Weights of a small transformer language model.
Training: a variant of SOAP for these matrices, 124M tokens, 4208 steps.
Each number is 128 + 32 x the weight over its row's rms, rounded and kept within 0 to 255. Layers, rows and columns count from 0. The size above them is the row's rms in percent of the matrix's.

# layer 9 attention query, 128x96, rms 0.0944, rows 0-35, columns 0-95
size [114  95  89  92  94  87 110 104  99 105 102 123  97  90  98 101 110 110  87 106 115 104 110 108  98 105  99  92 109 111  99 109 101 128 121  95]
[[198 147 149  45 154 144 131 168 116 175 113 101 161  94 105 153  90 174  88  81 180  97  91  74 128 122 144 152 135 133 166 143 104 105 161 156  93 169 158 121 154 135 135 124  73 101  91 130 115 174 147 115 113 109 161 158 126  89 116 124 119 146 166 179 150 134 103  77 116 160 173 168 122  92 144 136 119 132 148 146 153 129 129 138  58 124 139 202 168 122 132 117 201 176 174 112]
 [134 159 123 113 115 117 147 145 176 112 111 118 143 132 174  85 178 177 137 175 162  65 132 154 152 113 153 172 134 134 185 130  45 187  95  92 157 144  84  57 101  87 107 122 128  89 152  77 178 132 159 161 102 109  86 133  87 164 168 111 121 133 136 123 155 136  75 133 122 122 138 111  90 165 116  90 155 170 121 228 143 117 176 120 108 120 165 100 153 152 128 139 138 108 126 111]
 [116  98 171 170  73 109 179  87 148 112  74  89  68 167 156 103 133  74 117 150 162 150 146 157 168 105 156 124 106 177 145 122 117 140 104 104 122  90 139 150  96 130 160 139 177 109 127 125 130 137 128 148 152 202 121 113 114 143 170  92 166 146  61 130 124  76 127 164 119 111 155  77 119 143 133 142 117 119  79 152 111 123 143 124 212 105  83 131  98 160  86 111 132  60 120 208]
 [ 57  85 140 123 180 147 122 141  99 128 154 137 123 199 106 118 120 146  75 165 124 125 171 113 155 114 104 103 181 119  51 147 129  90 117 100 148 107 127 186 163 176 136 139 105 154 109 136  76 124 118 138  87 135 123 152 118  97 129 126  86  90 128 163 127 164 155 123 165 119 146  97 127 146 123 173 147 150  31 112 119 164 165  71 125 160  47 125 144 191 155 116 157 133 135  75]
 [ 91  19 168 173 154  69 139 111  90 141 135 116 121 126 132 136 141  93  96 148 168 162 138  76 136 141  93 146  50 184  88 130  87  97  96 151 161 129 168 176  98 154 109 131 135 188 124 116 137 127  96  87 139 132 110 122  68 116 104 126 130 134  83 110  86 134 129 141 122 109 157 145 135  71 150 155 142 139 117 155 129 123  77 158 174 143 125 108 103 144 151 119  81 200 196 121]
 [176 160 143 111 100 157 115  87 118 105 101  98 147 105 125 108 122 127 106  32 130 138 109 145 154 146 164 144  57 137 134 195 121  96 154 143  58 159  86 210 123  91  79  84 132 122  98  85  91  99 100 149  94 126  90 133 174 156  65 136  67 121 133 123 139 116 127 109  82 105 143 170 128  95 105 128 141 137 187  84 149 163 133 138 116 136 148 121 153 105 155 155 162 178  90 151]
 [167  88 134 134 110 163 137 159 123 107 121 104 173  71 119 166  92 113 176  82 108 132 139 115  91 143 148 129 135 177 137 149 156  76  96 227  74 121 141  74 164 147  67 148 134 146 142 118 169 120 145 170 149 183 145 146 109 171 121 198 146 168  93 155 177 154 109  73 123 136 155 144 101 113 171 178 119  74 194 159 161 121 114 155 148 134 128 117 118 161 138  99 136 134 137 167]
 [106  91 170 139  83 124 128 132 206 115 120 119 172  99 100 142  83 157 118 147 143  70 135 136 116 138 159 107 106 133  76 120 100 138 161 166  80  65  81 150 157 138 129 103 171 130 119 127 151 113 189 156 106 135 150 138 129 133 128  78 136 115  86 134  99 148  89 104 163  87 155 112 151 140 180 160 119  82 199  88  79 209  71 100 146 149  86  88  85 115 105 173 159 117 124 112]
 [131 156 100  95 103 116  84 144 173  92 123 183 126 100 150  74  90 159 146 164 154 110  40 151 196 105 146 193 133 124 180 177 126 157 138 151  47 128 120 157  79 120  85 182 154 116 115 146 116 223 130 119  90 110 106 145 162 110 104 132  76 138 116 123 130 140  94 133 113 125 102 205 115 120 140 120 128 101 155 112 175 129 127 144  96 154 133 123 135 137 107 100 143 156  76 125]
 [ 99 123 168 156 122  87  90  97 110 137  97  86 123 136 114  92 113 123 166 107 117 112  96 180 109 188 174 119 142 135 162  94  90 117  92 141  69  88  57 102 114 138 116 157 204 149 151 137 144 139 162  82 110 108 130  99  82 137 127 177 163 124  86 140  85 139 144 136 162 110 140  75 149  97 164 103 133  94 149 186 141 161  67 121 132 112 149 128  60 169  55 106 113 121 153 178]
 [ 86 121 118  86  77  56 144 175 143 197 165 107 132 152 101 169 104 103 130 122 176 121 113 103 121 105 140  93 107 115 122 154  95 137 108 180 120 228 139 137 145 112 126 169 128  85 107 118 119 101 115  83 156 177 121 118 124 110 119 162  84  99 198 179 131 134  94 169 191 148 155 101 108 179  99 149 122 146  87 130 106 153 153  78 106 134 167 117 134  52 121 112 134 146 168 124]
 [128 133 142 131 169  85  95 114 101 122 141 193 111 154 165 135 158 146 113 131 113  99 168  94  82 104  99 157 206  97  46  96 143 148 137  99 171 132 165 119 172  87 135 121 105 116 157 134 159 106 159 120 111 147 118 142 113 186  75 128 114 109 193 151 120  93 165 156 203 171  98 107 179 142 102  83 135 172  87 106 147 131 103 182 105 123 137 122 187 144 128  91  87 136  94  92]
 [129 128 120  97 118 104  80 113 107  56 114 142 134  79 109 155  65 134 154  89 166 118  87  57 202 139 152 127 105 159  64  95 100 105 160 156 110 131 165  97 148 108 103 121 118  99 130 100  90 105 135 150 122 169 152 156 162  93  83 123 133 121 128 117 127 185  91 141 143 177 104  90 146 132  89 149 145  78 181 127 134 165 146  70  71 136 192 184 144 146 112 111 132 133 109 185]
 [ 83 102 132  72 131  99 115 100 126 151 105 122 113 125  79 105 103  90 130 134 135 139 137  94  98 134 103 140 212 137 109 101 117  87 131 118  93 101 112 125 111 165 172 176 150 126 130 218 143  94 146  94  90 159 132 110 169 136  91  95 108 120 119 178 164 162  43 189 146 173 170  90 103 175 122 107 123 136 120 135 143 149 106  98  73 172 202 167 166 127 151 168 118  96 133 141]
 [ 87 131 117  61  63 161 159 100  62  98 143 159 104 117 131 166 105 167 146 107 175 152  98  85 146 155 111  94 123 126 145  91 134 110  68 137  91 115 137 117 133  92 115 141 183 113 131  65 132  60 121  88 110 192 146 134 127 112 157 158 162 102 149 112 125 206 170 117 140 153  92  95 111 189 143 159 132 126 117 134 117 137 129 200 135 157 134 178 140 197 118 155 137 147 119 169]
 [159 128  84 106 113 152 158 144 158 159 155 149 170 152 107 146 143 172 116  52 102 127 155 127 115 153 136 125 181 113 151 169 126 200 137 158  90 140 139  95 171 102 123  99 158 147 103 127 141 171 122 118 155 184 197 102 155 156 101 131 127 117 159 110 144 174 155  58 127 123 147 215 103 132 156 111 130 129 152  89 132 138  85 190  64  79  83  94 105 175 138 174 112 140 139 163]
 [115 110 112 117  58 143 130  95  96 109  74 140 114 104 144 123  86 153 110 193 162 133 121 197 191 184 136 151  85 129 140 127 165 141 127  70 128  85  77 124 149  89 211 151 142 106 195 170 130 137  98 120 153 118 118 109 185  94 180 140 136 119 105  78 164 163 116 108 103 173  71 153 137 170  94 174  95 106 122 122  63 131 142 131 144 154 128 107 160 111 146 142 120 117 110 107]
 [110  87 140 134 147 143 154 101  51 133 162 167 150  73 112 213 151 127  87 151 182 146 160 124 124 144 168 175 164 144 155 131 134 135 102 194 194 174 117 149 122 114 103 154 115 120  68 181 172 156 114  56 127 112 127 145  94 148 120  96 110 142 193 166  67 130 167 125  95 102 175 125 133 139 132  84 139 141 119 156 141 118  89  92  79  98 108 120 129 166 159  91 130 143 136 133]
 [121 207 161  99  88 156 122  78  99 194 153  76 134 104 154 127 113  92 162  67 171 129 111  91 156 101 122 101  89 106  73 100 127 103 137 151 145 147 174  97 168 163 129 135 104 174 105 188  59 129 168 107 189 139 184  76 152 156 102 148 139 119 173  78 171  85 173 112 156 105 159 149 126 140 178 154 122 118 127 136 128 141 105 144 102 134 116 123 111 137 176  79 121 134 133 134]
 [162 109 106 115  79 117 130 136 116  48  90 151 103 112 163 124  63 110 142 121 173  87 128 173 119 149 129 151 154 150 145 145 180 138 111 120 133  93 176  91 139 111 169  95 118 175  87 121 102  98 117  97 211 185 126 147 201  84 138 132 134  90 111 120 123 180 159 126 129 103  79 155 156 134 138 117 170 119 152  60  78 186 122 141  51 123 161 126 116 137 152 132 142 128  80 129]
 [ 80 137 137  86 145 171 122  91 128 150 120 146  97 138 134 148 178 124 109 143 152 100 146 196 200 159 190 179 110 162 139 139 130  71 164 108 117 165  55 176  95 113 221 122  96 186 161 151 116 172 112 168 158  98 116 108 176 142 171 105  90 186 139 125 149 188 103 123 118 151 129  95 130 151 136 119 179 122 139 146 148 116 130 102 113 160 148 172 145 154 142 133 149 145 166 135]
 [123 163 118 146 124 133 188  94  95 122 109  67  93 202 195 145  96 120 135 119 150 142  93 133  54 153  99 141  87 163 126 133 161 107 156  82 119 144 130 172  90 137 110 119 109 147 151 107 167  82  92 127 177 161 166 180 153 149 106 154 136 122 166  88 176 136 155 142 121  75 141  82 192 111 136  98 116 120 162  90  76 157 131 166 156 153 123 142 164  69 174  97  83 111 111 139]
 [139 113 143 106 135 127 131  40  94 160  82  82  95 125 128 105 147 100  97 108 135  96  59 140 115 128  99 122 143 124 117 127  95  40 129 168 212 153 141  80 105 153  98 115 181 161  58 164 139 126 174 155 155 135  86  68 159  99 171 132 106 132 171  79  97  74 132 131 121 126 101 139 145 156 179  93 127 115 132 102 171 112 127 116  95 145 162  93 117 166 118 133 113 134 163 166]
 [152  87 156 143 135 114  90 101 105 112 114  89 116 131 160 157  63 132  90 100 162 148 154  98 119 130 135 142 125 104 142 126 156 136 156 166 111 129 129 103  84  63 131 178 165 188 160 183 144 149 128 124  91 121 141 121  92 106 170 168 174 150  86 149 125 206 140 171  93 128 144 135 164 159  91 104 109 147 215 162 203 176  97 124 173 137 136 146  76 117  66 109 136 114 162 150]
 [136 155 152 126 127 140 165 133 122 219 124 150 137 121 127  62 131  88 158  43 116 107 129 147 168  72 119  82  51 118 138 130  78  80 123  97 146 130 111 112 118 131 138  95  98 190 105  58 155 102 175 113 140 124 137 100 138 154 138 137 118 186 174 112 102 106 117 117  80  87 125 146  90 126 184 133  97  91  90 159 104 165 112 132 136 139 104 156 153  71 130 146  85 111 163 169]
 [163 118  74 108 121  94  98 156 116 133 124 160 171  88 171 173 144 117 160  65 132 127  25 190 172  88 104  63 114 184  60 138  75 127 154 128  94 104 135  86 151 167 166  99 140 145  56 106 149 114 150 122 149 135 104  93 126 149 139 102 125 135 142 124  98 152  93 156 114 111 106 188 113 109 141 177 150 110  98 112 116 170 173 144 130 145 117 111  91 157 124 144 134 137 105 178]
 [148 121 199 114 159 147 132 100 137 156 123  64 109 123 171  95  90 132 103 151 170 129 150 134 111  86 177 219 125 179  74  60  90  85 106  73 150  72  63 127 112 142 142 147  85 157 127 154  71 134  66 146  89 140 151 136 109 161 126 105 127 144 129 159 114 116 163  75 127 134 167 134 130 145 180  95 144 155 138  84 131 112 131 135 131 149 119 133 172 199 127 133 147  99 128 117]
 [126 180 103 137 102 111 182 165 153 124 156 147 161 171 157 175 183 132 161 202 126 113 159 154 220  98 124 113  65 144  64  98 122 170 135 138  84 166 108 157  71 131 144 181 123 136 141 105 112 142 164 138 141 147 118 153 127 114 153  94  80 116 105 121  86 129 132 112 136 109 138 144 107 126 108 120 133 131  72  68 118 125 155 122 115 161 173  96  69 118 111 145 151  81 203  86]
 [199 137 149 149 171 139 115 166  99 107 112 172  97 129 129 136 113 124 134 103  83 138 168 141 126 107  69 167 111 129 101 125 146 103 161  87 157 143  36 158 142 124  73 150  64  86 139  84 118 144  98 155 148 138 129 191  88 137 127  52 131 154 194 150 120 129 145  72  67 101 154 148 101 105 151  74 116 109 149 131 119 135 143 141 189 125 122 129 164 139 126 104 153  71 128 185]
 [154 139 116 161 136  90 131 156 118 133 158 179 117 169  57  79  72  97 122 131 135 139  97 103 161 152  89 109 110  97  98  99 132 171 144 131 202 120 116 100 168 151  81 125 149 125 113 127 144 112 131 100 121  84 118 178 101 108 134 197 150 114  88 138  77 103 142 132 119 151 187 106 124 107 123 103  64 150  92 213 142  85 159 127 158 153 153 117  65  80 157 131  97 118  61 100]
 [155  88 131  85 125 144 131 131 125 112  75 174  91 119 176 141 147 136  98 141 131 176 115  97 149 126 138 151  93 163  95 138 160 111  89  73  93  46 152 148 214  92 180 122 164 149  98 128 101  97 136 151 143 127 117 141 134 105 104 150  82 140  64 105 117 136 105 106 154 103 159  74 113 144  81  73 132 106 105 155 153 159  91 169  74  67 131 170 174 156 131  95 162 151 117  82]
 [150 159 159 146 115 112 145 152  89 111  94  81 115 111 123 144  79 115 141 115 162 111 106 159 213 157 178 136 162  87 152  77 119 144  99 136  93  72 160 178 139 155  85 147  96 174  63 159 121 107  95  97 172 116 115 140 114 137 109 140 102 139 168 156 138 148 170  75  97 118 132  95 134 118 119 123 138 116 187 136 161 183  87 138 106 180 113 149 108 210  93  98  66 173 138 122]
 [158 123 166 122  92 148 159 130 119  64 132 133 139 110 143 141 131  84 205 165 110 219 131 156 148 179  96 122 141  87 138 187 139  97 110 125 127  53 159 148 123 153 124 101 149 126  76 160 158 112 122 140 132 118 116 113 189 111 173 180  89 110 154  96 125 155 128 164 157 104 101  93 118 130 128 136 144 161 128 198 108  70  89 175 161 185 152  89  81 106 165 147 114 123  88 144]
 [137 181 170 104 139 141  61 180 106 135  97 173 143 132 107 169 102 150 130 118 157  84 121  92  87 103 118  87 166 125 129 174 133 222 171 168 141 142 167 117 142 146  79 158 105 137 195 127 112 124 106 189 145 190 149 159 103 166 161  84 110 156 120 185 165 136 182  97  91 114  71 173 169 147 152 112 111 113 151  97  78 126 146 141 107 147 143 139 110 112 127 142 103 127  95 107]
 [115 167 149 154 128 140 175 162 147 138 121  84  49 111 163 167 168 133 120 156 149  86  81 180 145 106 159 132 126 119 155  99 119 159 142  81  56 108 133  71 104 105 175 177 193  65 138 168 165 135 118 123 120 116  87 148 156 120  90 106 149 169  68 175  96 133 143 131 132 137  84 125  96 153  82 139 134 163  99 164 111 175  94  99 141 145 121 114 153 158 145 135 117  55  87 139]
 [104 213  78 158 100 137 142  76 134 151 131 144 178 106  97 104 102 177 136 152 120 103  95 144  69 150 135 190 185 123 118 153  93 122 104 155 130 114 116 199 126 156  84 125 109 114 160  70  92  72 116 149 119 104 197 128 168  81 145 139  56  84 146 143 161 123  81 141 138 132 113 135 160  91 126 114 112  91 130 137  92 141 117 114 109 103 132 108 138  62 161 180 161 107 136  89]]
# layer 9 attention key, 128x96, rms 0.0954, rows 0-35, columns 0-95
size [ 84 111  98 107  90  97 109 102  98 112 103 120  90  97 103  97 104 119  87  97 109 104 105 112  93 103 100 101 117 101 103  98 112 122 107 100]
[[120 122 153 190 162 186 168 152 125 137 126 130  78 114 164 117 150 128 126  80 115 139 173 113 150 138 217  93 128 140 168  62 180 151  82  94 113  88 130 109 154 121 114 133 100 135 128  72 158  90 113  97 200 157 129 130 133 173 116  98 106 107 138  89 140 139 142 205 120 142 161 157 146 104  94 178 192 123  92  67 144 165 148 176 128 136 121 114 128 162 146 114 165 180 130 115]
 [167  85 179  90 110 142 129 169  96 137 131 119 113 125 141 142 107 132 127 113 111 118 122 143 118 127 148 130 158 170 119 129 146 123 134 162  59  87 145 135 186 186 146 115  59  98 111 146 119 174 170  63 108 180 190 141 144  73 163 168  50  97 222 154 190 124 153 134 156  97 120 142 129  85 117 156 144 102 163 140 164 116 138 150 109 185 125 142 121 132 150 136 176 127 154 170]
 [164 104 115  91 135  98  96 122 139 120 156 122  79  99 115 136 126 101 165 138  97  93 128  79 139 164  87 188 116 113 138 133 135 127 140 118 114 107 150 137 173  95 113 126 101 107 113 158 130 164 160 138 134 101 122 103 107  90 177  96 119 118 204 134  51 118 143  83 118 180 111 183  94 140 155 177  86 139 141 193 184 176 172  83 112  85  72 153 148  72  58 132  85 104 108 132]
 [128  85 139 151 169  71 129 151  41 148 139 143  49 168  49 107 146 150 115 113  78 124  92 129 124 143  62 136  69 147 111 142 159 111 112 121  99 135  78 114  97 125 187  72 163 102 146 145 160 132 121 146 120 161 140 125 113 126 125 147  94 144 160  96 139 141 165  65 137  64 113 114  89 173 154  98 159 125 182 110 126 128 148  92 129  68 186  94 111  99 121 134 115 112 136 148]
 [158 131 109 120 169 139 120 136 149 123  86 115 109  86 146 111  34 104  97 108 114 118 129  69  75  90 124 113  80 144 111 102 147 132 133 102 127 135  65  98 127  83 119 124 125  94 114 128 129 117 157 179 140 165 133 119 139  91 107 112 159 129 104 123 120  99 133 111  75 119 122 102 106 190 200 123  96 196 153  76 103 139 112  67  78  77 100 145 158  72 101  94 148 137 114  39]
 [154 169 158 122 139 152 141 145 182 170 101 126 136 127 165 128 101 147 152 173 114 167 106  95 130 112 135 154 159 116 101 131 102 111 104 129 152 140 144  63 125  64 150 147 172 157 115 186 127 160 183  95 154 181 144 137 108  90 162 166 162 125  96 162 169  96 148 133 126 142 198 122  85 160 181 139 167  86 104 127 145 130 123  88  93 239 150 115 144 143  79 175 106 144 122  84]
 [ 99 193 149 159 103 121 119 139 121  51  77 184 201 151 163 106 114 104 156 126 123 155 127  83 132 149 130 164 149 142 164 130 178 112 158 137 132 167 150 145 123 121 131 136 134 165 113 131  62 131 135 147 183  99 105 146 203  93 100 118 128 106 128 149 139  78 102 146 126 167 136 183 107 118 115 163 179 176 135 133 136 121 113 150  96 186 134 188 173  60 131 142 131 125 118  45]
 [197 175 162  95 167  75  87 165 110 115 117 110 178  85 166 132 151  72 135 106 137 174 137 104 135 117 108 123 114 141 177 161 151 127 182 182 141 164 131 132 101 164 164 123  74  88 147 136 174 117 119 135  79 132 129 167 167  86 139 201 105 151 166  66 125 106 136  78 100 126 141 121 119 109 137 168 166 176 206 120 181  98 121 145 120 160 127 138 177 135 147 111 109 156 121 139]
 [133 121 137 183  95 145 166 133  91 187 117  95 172 118 136 113 235 170  95 156 151 163 173 164  56 102 152 126 183 134 116 175 101 141 142 184 141 123 159 151 137  66 121 154 128 173 111  59  92 123 173 138 135 163 138 126  92 148 112 137 118 104 147 126 141  81 166 114 131 140 173 176 111 115  72 154 149  84 147 180 108 104 166 156 108 138 138 164  90 106 145 137 136 117 149 133]
 [190 169 122 149  87 108 107 110 112  71 132 148 147 120 210 181 116 116 137 136 123 122 169  99 168 144 125 148 158  91 125 196 112 148 122  18 146 118 148 110 106  91 135 139 141  54 141 193 138 145 103  84 141  79 107 150 160  95  97 116 121 138 120 118  85  76 104  89  97 178 100 139 169 166 117 144 134 102 172  68 133 131 113 140 127 124 140 136 165 132 150  89  80 139 134 123]
 [ 97  99 135  90 157 132 129 157  69 142 165 134 132 149  99  82 163 118 147 101 159 197  92  99 114 173 140 112 118 180 144 160  94 136 174 160 125 123 127  97 135 154  88  83  80 122 163 178  79  91 138 107 132 116 176  88 112 115 153  81 111  79 175 135 205 143 198 155 181 126 129 102 160 107 166 109  70 110 169 136 136 125 125  90  98 125 135  98 101 123 100 179 129  87 165 157]
 [ 43 163 115 178  84 153 103  86 167 144 161  33 117 155 138 170  82 149 107 111 138  67  56 145 141 109 145 145 114 138 163 126 125 135 133 191 118 164 107 130 105 128  88 132  86 121 127 160 130 148  72 155  78 159 118 107  94  90 128 152 144 109  81 145  87 182 131 102 110 149 127 121 169 169 141  96 119 127  95  97 101 130 127 114 194 133 156 104 175 109 143  94 163 141 162 160]
 [ 86 165 149 164 133 113 190 126 109  90 113 169 129 122 124 156 157  77 119 128 109 127 146 108  89 132 163 154 148 103 160 100 185 161 178 135 165  88 168 141 164 192 156  96  41 134 228 127 178 112 172 104 160 155 178 134 106  87 128 112 115 151 144 127 169 115 141 120 127 105  98 133 141 134 145 118 132  85  99 174  95 124 146 180  83 180 174 148 117 123 114  79 120 154 120 155]
 [112 120 100 107 137 171 155 120 114  69 105 129 111  99 130 122  79 109  68 139 112 166 141 147 138  79 109 123 116  95 146 134 188 120  77 123  80 156 135 147 135 163  78  56 148 104 102 181 159  99 130 157 112 126 147 163 169 132  91 102 132 146 132 123 124  73 187 196 108 122 118 166 163 164 149 134  65 121 172 122  75 141 170 146 141  82 161 112 110 155 146 164 121 135  38 172]
 [ 78 164 140 143 144 137 115 158 177 131  90 106  97 179 176 181 106 110 140 113 128  89 121 124  95 142 123 171  92 113 133 145 219  82 142  97 156  88 169 176 133 124 145 116 111 113 178 147  79  83 133  55 118 153 144 125 139 131 142  85 138 121 128 159 135 158 170 142 142 171  95  98  99 109 128  63 136 140 163 105  97 187 132  87 137 198 166 136 120 103 152 107 149 131 116  45]
 [137  85 183 100 163 162 155 100 133 164 149 118  72 129 112  98 192 169 131 156 117 114 165  81 135 147 163 112 141 172 106 108 211 158 137 170 135 118 211 137 166 165 112 161 131 139 131  69 111 127 121  91 150 154 166 159 196 121 151 113 124 112 189 132 109 147 115 133 129 124 172  79 162  51 132  73  97 142 125 110 121 103 136 153 127 156 163 205 151 128 136 128 131 115 135 105]
 [110 114 127 192 130 177 128 132  42 153 130 122 131  76 145 135 108 145 111 139 115  76 112 137 151 105 150  90 154 101 151 175 176 140  83  70 130 125 152 118 142  49 121 149 142 184 197 122 128 146 159  88  62 137 183  91  55 153 148 164 140 132 115  96  98 110 124 135 146  88  84  96  92  92 138 111 132 119 147 206 111 108 114 137 102 117 113 111 111 134 109 109  92 173 111 167]
 [179  57 107  98  70 154 130 146 158 148 122 115  98 107 115 108 131 126 127  71 134  85 136 100 118 172  81 151  84 173 113 121 147 127 111 147  93 128 160  88 167 159 143 137  70  97 172  76 104 193 158 158 116 119 115 122 178 104 180 151 125  77 137 144 141 169 127 159  82 194 137 163 146  92 118 156 126 106 122  91  83 185 139 167 127 130  90 164 153  98 142 164 135 151 195  99]
 [133  94 150 134 132 102  76 188 163  76  73 119 142 173 122 125 136  75 122 162 117 108 133 138 111 153 131 161 175  77 131 156 115 157 103 109 141 103 155  93 152 158 117  53  95 126 129 137 118 126 135 123 100 129  96  70  72 140 105  67 144 103 103  96 139 136 158 163 181 141 143 145 102 136 168 180 188 173 174 160 159 131 161  94 164 172 159 144 167 169  92 153 158 128  77  69]
 [ 97 155  72 103 156 161  76  78 132 153 161  60  60 112  89 116 148 167 145 125 107  79  85 134 135  72 128 126 148  91 127 103 179 158 167 128 120 129 148 170 117 121 147 142 107 164 123 125  98 135 154  90  89 171 134 100 168 123 147 143 105 183  58 137 125 145 169 113 109 158 139 153  98 125  80  72 111 101 159 156 145  80 174 191 100 157 117 150 168 167  84 117  87 144 116 164]
 [166 143 126 165  98 153 140 193 173 189 179 129  72  74 151 100 115  97  94 165 130 203 119 139 161 125  55 113 165  97 118 111 164  85 157  85 159  96 141 172 134 112 137 103 122 141 139  99 148 181 172  96  84  94 166 118 117 166 157 145  99 144  61 140 153 106 103 147 121 140 103 137  70 164 112 135 142 136 158 163 152 147  62 132 152 138 106 144 149 138 119 174 118 177 146 158]
 [ 71 169 138 109 178 163 116 169 172 162 159  79  54 117 140 162 141 125 145 101 175  92 110 137 142  94  91 152 158 189 131  88 145 117 174  99 188 137 134 120 139 146  89 120 110 102 108 156  79 127 160 161 113 122 104 160 120 153 107  98 132 129 132 158  98 133 159  89 163 151 121  64 159 131 105 116 141 102  65 110 160 131  88  67 160 185 135 121 124 115  64  72 121 134  63 135]
 [132 133 121  74 103 185 151 178 162 104 109 148  25 141 104 100  92 157 158 174 157 116 122  84 106 125 181 148 163  76 109 160 115 156 176  69 145 149 107 118 141  72 123 103 165 116 133  83 124 148 163 100 127 121  82 109 121 148 133 116 159 175 147 102  88 136 158 138 167 185  80 133 121 103 192 131  61 140 124 151  96 118 111  95 138 117 107 138 139  75 123 161  83  85 110 140]
 [150 152 156 122 122 183 135 164 144 105  96 123 133 135 171 154  90 100 136 106 122 113 129 131 124 121 184 126 137  73 173 154 171 106 125  97 114 128 153 111 140  92 134 134 107  55 137 125 140  64 155 135 140  87 193 152 160 164 155 130 151 177 182 159  89  36  77 119 135 153 147 142  80 179 107 150 102 157 112 104 112 193 105 154 154 192 175 141 177 143 176 135 119 136 163 156]
 [119 151 166  84 131  72 152 151 113 122 171 156 120 122 175  99  71 124  94 200 120 187  87 105 167 141  96 158 176 125 127 132  80 101 199  87 107 101  83 157  83 121 113  52 124 155 122 157 158 180 125  38 145 136 113 122  99 140  75 139  86  99 110 112 161 119 115 180 193 158 132 112 153 111 131 140 127  98 120 172 131 106 152 131  86  90 129 124 133 102 122 152 107 109 115 117]
 [148 165 121 132 121 138 125 185 132 120 155 109  56 129 153  92  90 131 142 117 150  98  80 141 105 164 205 165 137 128 122 135 110 197  84 115 127  88 188  72 126  87 152 114 136 116 133 130  56 151 134 126 187 143 186 126 130 121  66 130  90 159 123 100  85  86 121 117 135 126 127  94 107 116 109 101 102 100 185 138 169 120 168 108 112 104 132 180  80  78 110 108  97 118  55  97]
 [190  67  89 191  89 129  60 155 122 123 131  92 103  81 147 134  96 144 126 144 131 144 148 140 114 124  90  97 181 142 102 160 153  86 118 100  81 146 151 111 139 162 130 109 152 152 150  96 193 149 125 172 105 158  95 150  91 175 178 119 120 140  54 123 138 122 129 113 103  99 128 153  98 183 156 170 139 175 126 130 166 130 162 121 202 101  94 150 193 136 124 140 146 178 151 174]
 [152 103 124 136 163 113 183  81 179 142 173 103 154 118 142 117 145 106 115  98 125 113 158 147  61  83 162 144 134 114 165  93 110 143 176 197 198 144  93 166 134 133 127 118 142 134 128 117 116 142  73 145 165 104 143  55 145 156 174 165 154 104 104 129 137 168 137  85 116  59 143  93  89  91 127 120 162 142 139 157  85 124 118  87 109 153 109  72 128 191 124 117 136 144 219 118]
 [102 152 124  80  97 128 150 143 125 142 111 108 103 105 137 133  96 163 111 114 169 113 136  83 120 109  51 130 144 191 158 115 117  97 134 139 110 193 195 124 110 159 129  72 161 105 108 119 106 142 134 166 162 118 108 107 118 135  68 147 109 169 106  73 164 139  94 107 161 171  61 114  96 118 112 144 168 112 124 111 184  88 120 127  98 128  97  58 174  42 173 108 132 142 101 181]
 [140 129 158  88  97 181 106 157 115  92  58 144 224 132  98 139 119 105 161 144 120  84 119 146 143 151  97 100 145  88  74  92  52 174  92 168  65 121 115  91  67 147 136 104  94 131 147 159  91  80  81 188 141 130 141 105 125  98 106 155 144 114 115 126 116 139 134 180 146  76 107 107 131 110 131 160  91  51 144 129  93 139 115 167 156 100 154 123 138 164 147 131 134 133 158 121]
 [ 94 202 110 137  94 131  80 130 120 154 140 152 119  97 183 113 108 148 119  83 132 149 121 145 119  79 151  93 107 108 146 137 150 163 106 194  92 106 158 139 121 139 195 136 108 156  87 162 119  66 152 116 121 211 139 139 137 111 151 169 157 193 109 130 101 109 167  87 129 181 150 135  94 108 120 165 145  84 142 118  99  97 145 184 154 117 123 178  94 219 114 111 181 109 134 124]
 [137 156  30  66 113  75 128 167 153 153 182 167 122  90 145 162 168 119 156 167 100 150 111  71 170  54  64 168 138  88 143 124 135 169  71 104 102 134 137 108 166  80 160 107 130 118 182 153 111 143 164 147 173 149 142 123 165 114 132 184 122 111 132 161 156  99 146  93 154 137 186 121 140 133  99 157 147 112 115 146 113 128 104 112 123 158  97 165 164 126  87 129 144 160 167 120]
 [109 110  84 107 121 176 182 100 165 136 173 124 113 114 101 156 115 160 112 106 128  81 130 144 123 126 130 148  80 126  91 117 126 199  49  70 139 104 142 157  73  97 145 149 132 105 108 126 109 113 183 109 106 139 124 169 156 104 104 153 200 132 118 148  78 130 154 126 153 119 150 138 107  85  77  82 117 112 110 156 169 100 136 155  99 158  42 176  86 153 187 148 122 147 138  65]
 [165 124 140 172 128 209 141  93 128  88 131 110  68 122 111 134 111 153 162  91 119 161 109 128  56 165 205 127  89 145 136 132  94  93 131 182 142  77 127 118 136 159 130 158  88 106 140  91 134 103  64 162 173 121 108  94 119 165 116 167 104 137 108 118 133 171 113 137 127  85 176 146 124  71 111 121  99 120 100 176 149 122 180 225 120 141 122 147 156 190 141 119 139 151 158 111]
 [ 84 170 106 157  73 108 102  97  80 149 136 156 145  90 130 169 215 131 116 127  93 149  91 106 114 113 125 156  96 147 124 155 139  78  79 152 135 162 168 134 108  92 138 179 107 107 118 146  68  97 129 150  80 102 160  59 143  97 172 104  98 104 170  82  76 117 116 152 188 135 111  67  92 148 122 107 203 144 112  96 137 126 133 139 117 126  81 148 105 168 104 103 142 153 137  86]
 [ 99 123 124 133 177 139 166 135 168 123 109 167  73 145 136 102  72  97 122 151 133 156 114  98 145 130 143 103 196  56 167 112 149 166 135 124 133 143  27 118 122 145 106 184 127 123 154  96 126 140 169 153  88  63 110 171  91 117 138 158 127 129 117 154 158 117 163 190  96 110 141 107 194  81 140  94 175 156  86 145 127  65 102 166 127 171 165 126  93 139  97 109 141 136 110  99]]